config.toml
num_hidden_layers = 10
hidden_size = 160
num_attention_heads = 2
num_key_value_heads = 2
head_dim = 64
intermediate_size = 448
vocab_size = 8192
hidden_act = "swiglu"
norm = "rmsnorm"
norm_place = "pre"
norm_eps = 1e-06
positions = "rope"
rope_theta = 1020.0
rope_fraction = 0.5
qk_norm = true
attn_scale = 0.125
bias = "none"
tie_word_embeddings = "early"
parallel_block = false
extras = ["local attention windows", "paired heads", "gated attention", "value embeddings", "hashed n-gram embeddings", "a smear gate", "skips across layers", "capped logits"]
init = "normal"
init_std_qkv = 0.0291
init_std_o = 0.00726
init_std_up = 0.0291
init_std_down = 0.00388
optimizer = "muon"
learning_rate = 0.0102
lr_mult_down = 3.0
beta1 = 0.95
lr_head = 0.0165
max_grad_norm = 0.5
warmup_steps = 0
schedule = "wsd"
decay_fraction = 0.388
decay_shape = "linear"
final_lr_fraction = 0.0
batch_tokens = [16384, 32768, 65536]
max_seq_len = 512
doc_mask = true
train_tokens = 153800000
max_steps = 4284
dataset = "wikipedia_en"
Each number is 128 + 24 x the weight over its row's rms, rounded and kept within 0 to 255. Layers, rows and columns count from 0. The size above them is the row's rms in percent of the matrix's.

# layer 5 MLP up, 448x160, rms 0.334, rows 57-82, columns 0-39
size [105 100 105 115 109 108  96 103 105 105 110  85 107 101  96 108 102  99  98 102 104 109  98  94 104  97]
[[128 106 159 136 155 123 155 117  85 101 146 159 172 116  80 131 150 134 125 132 146 139 147 133 129 137 115 136 119 144 138  93 103 136 144 157 131 106 107 120]
 [ 99 123 118 165 176 147 133 132 177 114 151 112 136 109 138 109 111 127  80 130 107 121 140  81 106 107 115 112 133 113 111 123 183  94 134 122 115 117 141 126]
 [104 131 108 116 139 159 154 123 163 115 115  95 125 131 133 140  83 167  99 121 129 151 158 139  76 164 147  71 102 107 130 137 157 115 126 162  77 121 108 117]
 [145 160 148 123 159  91 163 111  76 105 110 127 131  96 112 117 128 113 109 172 110 138 134 126 118 113 115 103 130 132 159 107 144  83  96  94 102 132 105 126]
 [ 76  98 159 137 158 167 150 160 137 125 116 139  99 113 122 151 126 149 104  96 132 129 125 145 120 136 162  87 153 158 102 111 127 151 143 126 184 118 161 110]
 [121  89 155 125 143 122 122 169 136 125  97 102 173 103 130 136 147 126 127  75 134 104 172 159 125 131 165 131 150 110  86 144 130 158  88 112 178  87 114 158]
 [132 124 101  95 143 102  84 144  92 132 123 114 105  97 150 137 115  83  90 199 146 142 117 106 130  95 142 123  81 197 128 180  98 109 132 126 126 137  89 169]
 [172 134 181 166 159 124 182 172  99 157 126 111 130 126 147 109 116 137 157 150 116 151 146 120 116 149 114 148 107  83 114 154 122 136  98 146 111 169 155 109]
 [ 99 148 104 134 136  90  85 157 140 142 115 103 115 154  78 129 184 133 104 151  91 148 116  87 130 126 125 127  89 102 139 188 163 114 160 148  92 106 105 156]
 [114 140 137 114 128 130  99  88 103 120 124 176 134 184 107 145 153 103 119 117 130 105 136 117 115 103 118 151 175 152 130  91 176  89 155 130 151 113 150 154]
 [114 130 118  94 118 134 127 147 137 126 118 110  87 150  90 161 105 116 138 152 110 138 137 134 133 141 122 132 124 123  73 157 119  79 121 155 154  87 149 159]
 [127  64 152 140 104 124 134 100 145 115 181 109 134 108 173 104  80 118 149 115 105 125 100 114 168 103 115 158 155 146 100 146 140 117 136 159 149 145 145 136]
 [140 139 131 126 127  93 160  97  94 190 125 126  84 101  82 137 111 125 115 145 135 143 173 134 101 120  93 114 109 165 139 119 122 117 126 151 106 109 113 120]
 [111  95 153 125 134  92 160 116 117 110 107 155 128 114 130 107 129 100 130 121  73 139 160  81 135 102 139 107 107 150 120 149 101  99 154 134 113 174 108 144]
 [105 147 122 144 147  86 161 165 109 124 143 120 124 150 135 132 124 176 133 154 119 123 143 120 116 118 123 105 148 124 166 156 133 109 141 154 142 122 139 104]
 [ 91 141 145 141 145 156 153 115 138 132 193  85 120 152 170 123 160 137 130 101 149 124 168 122 115 102 116 149 150 143 123 137 134 136 158 127 150 166 156 107]
 [162 116 110 125 106 129 178 112 118 124 104 167 135 170 100 110 122 113  98 114 124 105 111 163 147 145 123 162 124 150 142 132 119 100 154 184 121 132 144 121]
 [135 174 126 127 120 128 134 146  64 168 151 116 103 103 114 120  82 101 144 143 106 152 140 123 129 165 173 130  99 130 104 116  94 116 132 114  90  99 150 139]
 [119 163 135 134 112 130 131 142 105 137 131 142 106 134 137 123 104  90 179 103 123 143 113 117 120 108 147 145 116 112 144 112 105 135  80 135 181 131 148 135]
 [109 100 137 194 161 103 154 156 141  84 105  69 141 125 144 140 101 168  76 126 133 134 123 157 161 111 102 130 144 129 120 155 112  99 137 137 148 151  94 140]
 [100 135 134 120  87 109 100 147 119 127 126 105 134 114 129 138 163 132 127 160 162 144 111 135 133 118  86 141 163 125 100 141 124 117 129 125 150 128 149  94]
 [142 116 166 146 116 135 133 143 109 160 152 141 100 147 165 136 111 148 153 157 126 138 128 139 168 129 113 152 171  95 107 103  94 120 138 149 136 182 130 112]
 [139 116  68 127 130 113 183 109  86 128  98 104 116 153  87 117 145 100 102 103 119 116 126 148 111 153 162 140  68  86 143 169  99  95 136 123 101 101 129 111]
 [154 108  85 150  93  97 158 131 162 136 127 109  99  60 143 101 156 108 118 148 136  81 104 151 128 148 108 135 125 124 158 132 126 124 154 126 129  90 115  92]
 [ 80 137  98  79 153 108  86 112 107 133  80 112 108 123 114 141 162 106 136 102 139  98 157 128 111 135 136 136 184 118 157 116 149 109 134 137 116 168 154 137]
 [200 130 159 165 123 156 138  95 117 146 111 175 109 101 177 118 115 146 131 197 134 150  95 143 147 137 138 109 147 108 123 143  96 142 134 134 106 160 126 146]]
# layer 5 MLP down (transposed), 448x160, rms 0.568, rows 57-81, columns 0-39
size [110 107 116 105 109 113 103 108 103  94 114  97 101 103  93  95 106 101 102 103 103 111  94  96  99]
[[123 118 141 131 138 192 109 127 147 117 133 129 106 144  83 190 114 117 137 141 167 169 131 174 119 153  69  97 100 147 156 156 131 103 125 125  87 128 173 154]
 [109 113 149  75 113 124 141 149  98 109  62 133 146 164 146 147 130 127 130  89 125 106 147 122 105 154  88 119 172 143 152 190 119 168 200 148 110 159 140  99]
 [120  97 138 122 129 113 124 119 103  94  94 104 154 115 119 159 113 141 109  74 160 153 122 123 111 134 142 166 144 138 121 128 165 151 103 109 124 105 116 133]
 [ 98 104  92 128 117 190 125 114 142 122 138 119 101 158 144 113 121 132 141 127 163 121 124 114 123  91 123 154  98 133  72 123 140 139 117 122 144 124  90 113]
 [132 133 186 183 154  82 136 117 142 134 119 120 135 133 120 106 137 106 143 104 118 147 143 113 174 142 156 136 139 113 111 138 130  90 109 135 129 135  82  85]
 [151 144 104 103 153 147 101 139 129  72 189 178 118 138 120 137  97 117 101 123 147 116 116 155 157  85 127 111 140 123 133 110 152 126 122 137 116 146 146 140]
 [ 99 146 154 115 116 135 143 123 135 143  95  99 114 125 134 137 135 118  70  82 106 117 133 156 162 149 136 114 123  85 106 108 127 101  98 161 151 144 123 122]
 [111 113 191 153 162 152 136 102 138 133  51 154 157  80 165  69 130 129 135 145 123 116 131 123 139 106 122 120  94 118 112 159 116  90 167 126 112 135 181 133]
 [ 83 107 121 104  92 133 111 123 130 105 126 126 103 158 119 128 104  81 138 114 155 113 105 134 146 101 131 130  94  69 108 133 112 124 140 108 148 145 125 153]
 [ 86 121 123 101 112  95 119  96 107 107 200 143 146 176 105 158 139  78 138 140 124 140 161 150 119 123 169 133 141 159 183 161 130 155 147 118 130 105 112  98]
 [136 105 140 124 156 149 154  95 123 130 205 126  93 138  67 146 119 155 201  94 166 133 137 124 140 108 102 118 138 116 132 143 157 130 128 102 149 119 111  88]
 [134 132 117 166 149 131  84 113 183 161 157 179 142 108 178  98 153 120 130 125 137 136 132 164 163 121 147 145 138 154 107 125 135 119 136 124 121 144 104 135]
 [138 163 141 107 174 119 106 173 147 193  99 153 116 135 126  71 148  99 134 113 103  98 110 132 124 135 149 113  97 126 145 120 126 131 152 156 123 140  83 156]
 [125 184 156 119 143 136  94 188 106 136  70 131 137 111  97 129  87 117 148  88 119 129  71 145 148 122 121 135 127 161 140 140 104  96 104 133 132 125 109 169]
 [114 119 121 171 106 131 113  90  86 127 107 141 102 164 152 133 139 102 120 116 163 148 185 119 171 113 141 148  99 130 131 135  84  79 151 131 118  91 105 110]
 [184  83 138 152 139 122 145 160 157 172 131 126 124 110 113 144 162 123 112 119 116 139 138 106 134 137 116 134 105 142 141 117 117 147 131 128 120 104 116 148]
 [133 159 152 165 159 146 102 155 139 144 122  70 140 128 141 161 106 137 197 129 143 147 134 138 148 154 135 161 145 105 113 141 147 136 134 117 133 122 124 143]
 [178  97 142 128 147 174 101 117 151 118 136 134 119 167 111 143 113 126 124 120 117 162 130 152  90 121 121 144 138  90 133 124 109  95 133 138  66 120  86 167]
 [142 141 162 138  80 140 117 119 149 185 126 171 160 141 161 130 172 146 129 130 139 103 135 138 118 121  98  96 158 109 129 126 117 101 136 118 105 154 129 120]
 [159 107 129 106 153 104 117  95 135 116 163 107 116 124 108 121 109 137 140  76 135 137 121 144 123 116 174  90 116 146 137 183 105 140 167  95 109 146  81 113]
 [138 116 107  81 129 134 106 129 165 150 154 109 180 108 135 157  95 166 145  94 120 123 124  86 134 122 118 137 122 102 140 124 129 136 168  99  91 158  70 130]
 [133 132 158 169 129 132 114 163 122 107 126 126 140 155 103  92 119 102 141 126 171 139 162 105 142 110 139  92 100 104 126  94 103 107 138 184 123 124 105 108]
 [123 100 127 119 140 151 117 101 155 143 115  91 119 149 110 106 129 134 142 129 139 137 126 162 157 152  83 130 110 154 150 154 124 132 133 136 108  88 130 113]
 [111 157 121  87 127 137 132  62 106 106  77 124 144 163 164 164 160 158 167 142 114 144 131 171 114 140 142 168 158 100  90 137 121 134 139 121 157 137  97  99]
 [181  84 129 161 126  93 139 125 141 116 141  86 129 128 130  62  99 119 128 143 151 123 124 118 128 116 113 118 157 167 131 142 130 168 146 104 120 142 149  88]]
# layer 5 MLP gate, 448x160, rms 0.338, rows 58-82, columns 0-39
size [110 108 105 110 101  93  93  99  90 116  94 103 108  95 100 100  97 107  95  97 110  95 100 105  90]
[[154 160 142 132 130 110 133 132 124 144 138 101 129 146 115 169 138 121  84 145 146 162 128  89 170 128 112 136 156 146 141 113 144 122 169  78 134 115 128 140]
 [124 131 125 135 146 130 120 114 148 135 147 140 102  91 130 150 115 197 146 144 131 129 137 122  97 127 141 125 108  93 117 138 141 156 127 125  96 133 121 133]
 [107 152  64 158 154 140  93 160 149 125 172 120 127 142 167 122  81 134 121 137 164 117 134 107 173 108 115 152 109  94  99 132 110  92 140 126 145 163  88 114]
 [134 114  97 135 121 141 126 116 168 140 138 152 165 128 170 139 150 137 133 138 147 150 157 104 119  79 122 125 108 105 167 176 132  96 161 121  92 143 139 126]
 [142 134 101 114 128 141 153 123 146 135  88 137  88 158 138  90 108 113 163 176  82 130 128 154 104 125 147 118 120 130 137 109 100 137 160 135  70 129 116 139]
 [118  98 138 107  98  89 117 119 158 140 136 151 102 124 128 140  83 115 107 141 136 108 144 103 137 107 164 116 126 177 137 163 154 123 136 108 120 139 106 166]
 [180 123 120 155 162 120 150 133  98 195  99 150 115 108 105 118 122 111 144 180 167 151 154 128 101 144 142 151 103  98 128 140 136 101 143 129 117 153 178 101]
 [ 90 121  90 157 133 147  87 153 149 164 137 113 132 110 130 141 155  87 103 121 141 168 126 108 145 114 123 153  97  81 111 162 158 143 113 124 114 122 144 187]
 [199  59 104 103 164 129 124 188 136 109 168 103 131  89 134 131 162 116 147 120 158 112 152 123 145 112 134 150 163 103  75 131 147 106 128 107 107 131 136  96]
 [138 131  93 132 125 131 132 124 151 141 119  69 159 124 137 138 156 125 114 158 143 135 157 108 177 111 150 137 170 179 156 143  67 123 106 129  79 148 115 114]
 [123 125  79 110 113  99 126 113 167 141 121 145 108 106 147 103 164  83 189 157 148  82 109 121  82 152 175 155 126 115 164 124 123 144 126 106 154 123 171 106]
 [ 98 152 123 137 138 110 116 167 128 147 122 133 128 135 144 134 134 150 105 123 123 183 120 127 107 117 129 138 137 102 131 136 154 147 132 128  88 134 158 105]
 [153 135  92 124  90 136 154 152 149 133 121 136 111 116 134 122 118 116 111 138 109 151 143  99 100 146  94 130  86 129 131 104 115 168 188 172  93 127 139 138]
 [143 140 126 122 112 127 126 107 147 132 170  68 171 155 112 151 114 143 138 153 127 102 149 118  92 124 103 121 116 131 161 123 112 138 129 116 125  97 119 128]
 [142  88 146 145 155 142  96 151  99 126 168 171 124  93 130 140 128 140 116  76  93 119  80 151 120 132  86 139 123 130 135 141 114 106 124  89 155 124 111 128]
 [154  97 113 124  84 176 140 121 146 121 116 121 137 103 116 157 127 118 145 142 138 115 166  92 131 134  89  95 144 165 138 134 120 175 128 156 126 166 126 154]
 [146 138  89 112 180 123 119 148 149  84  95 130 141 124 141 126 202 102 104 127 122 128 103  63 109 112  85 108 129 139 147 134 125 159 151 128  92 124 142 127]
 [143 110 121 159  80 171 176 112 133 162 156 134 135 100 122 122 139 122 124  99 114 105 147 143 166 142  51 135 141 114 120 111 118 126 112  88 144 121 138  86]
 [159 110 148 156 106 123  87 147 129 139  89 118 177 114 117 106 100 118 155 135 134 108 171 109 147 102  81 151 124 129 143 110 109 162  99 125 124  99 148 115]
 [137  86 101 142 164 133  98 153 130 129  80  81 132 148 115 115 121 146 102  85 121 125 128 116 130 184 109 135 100 128 153 104 128 129 141 133 119 102 117 165]
 [164 120 127 113  76 136  93 133 127 130 185 111 146 118 150 146 118 171 132 146 135 126 132 152 115 142 127 104 136 116 111 101 105 123 170 142 131 104 121 123]
 [155 147 114 134  79 127 154 124 112 148 125  85 115 123 135  99 178 115 145 127 133 153 139 148 153  78 188 137 108 151 126 119 180 131 145 104 110 102 111 112]
 [133 126 105 116 101 138 118 139 141 170 143 114 139 101 137 129 104 118 153  78  63 117 169 176 129 111 146 150 128 150 129  95 115 117 149 135 126 139 110 121]
 [106 123 135  87 113 112 137 141 148 183 156 205 122 168 113 135 131 126 125 124 110  99 109 101 162 125 134  99  98 146 159  78 142 146 155 128 151  77 121 143]
 [156 125 109 117 135  91 169 165 116 132 112  67 104 103 130 110 128 145 147 123 142  66 137 113 158  93 130 125  98 175 114 139 130 100 113 133 154  98 100 101]]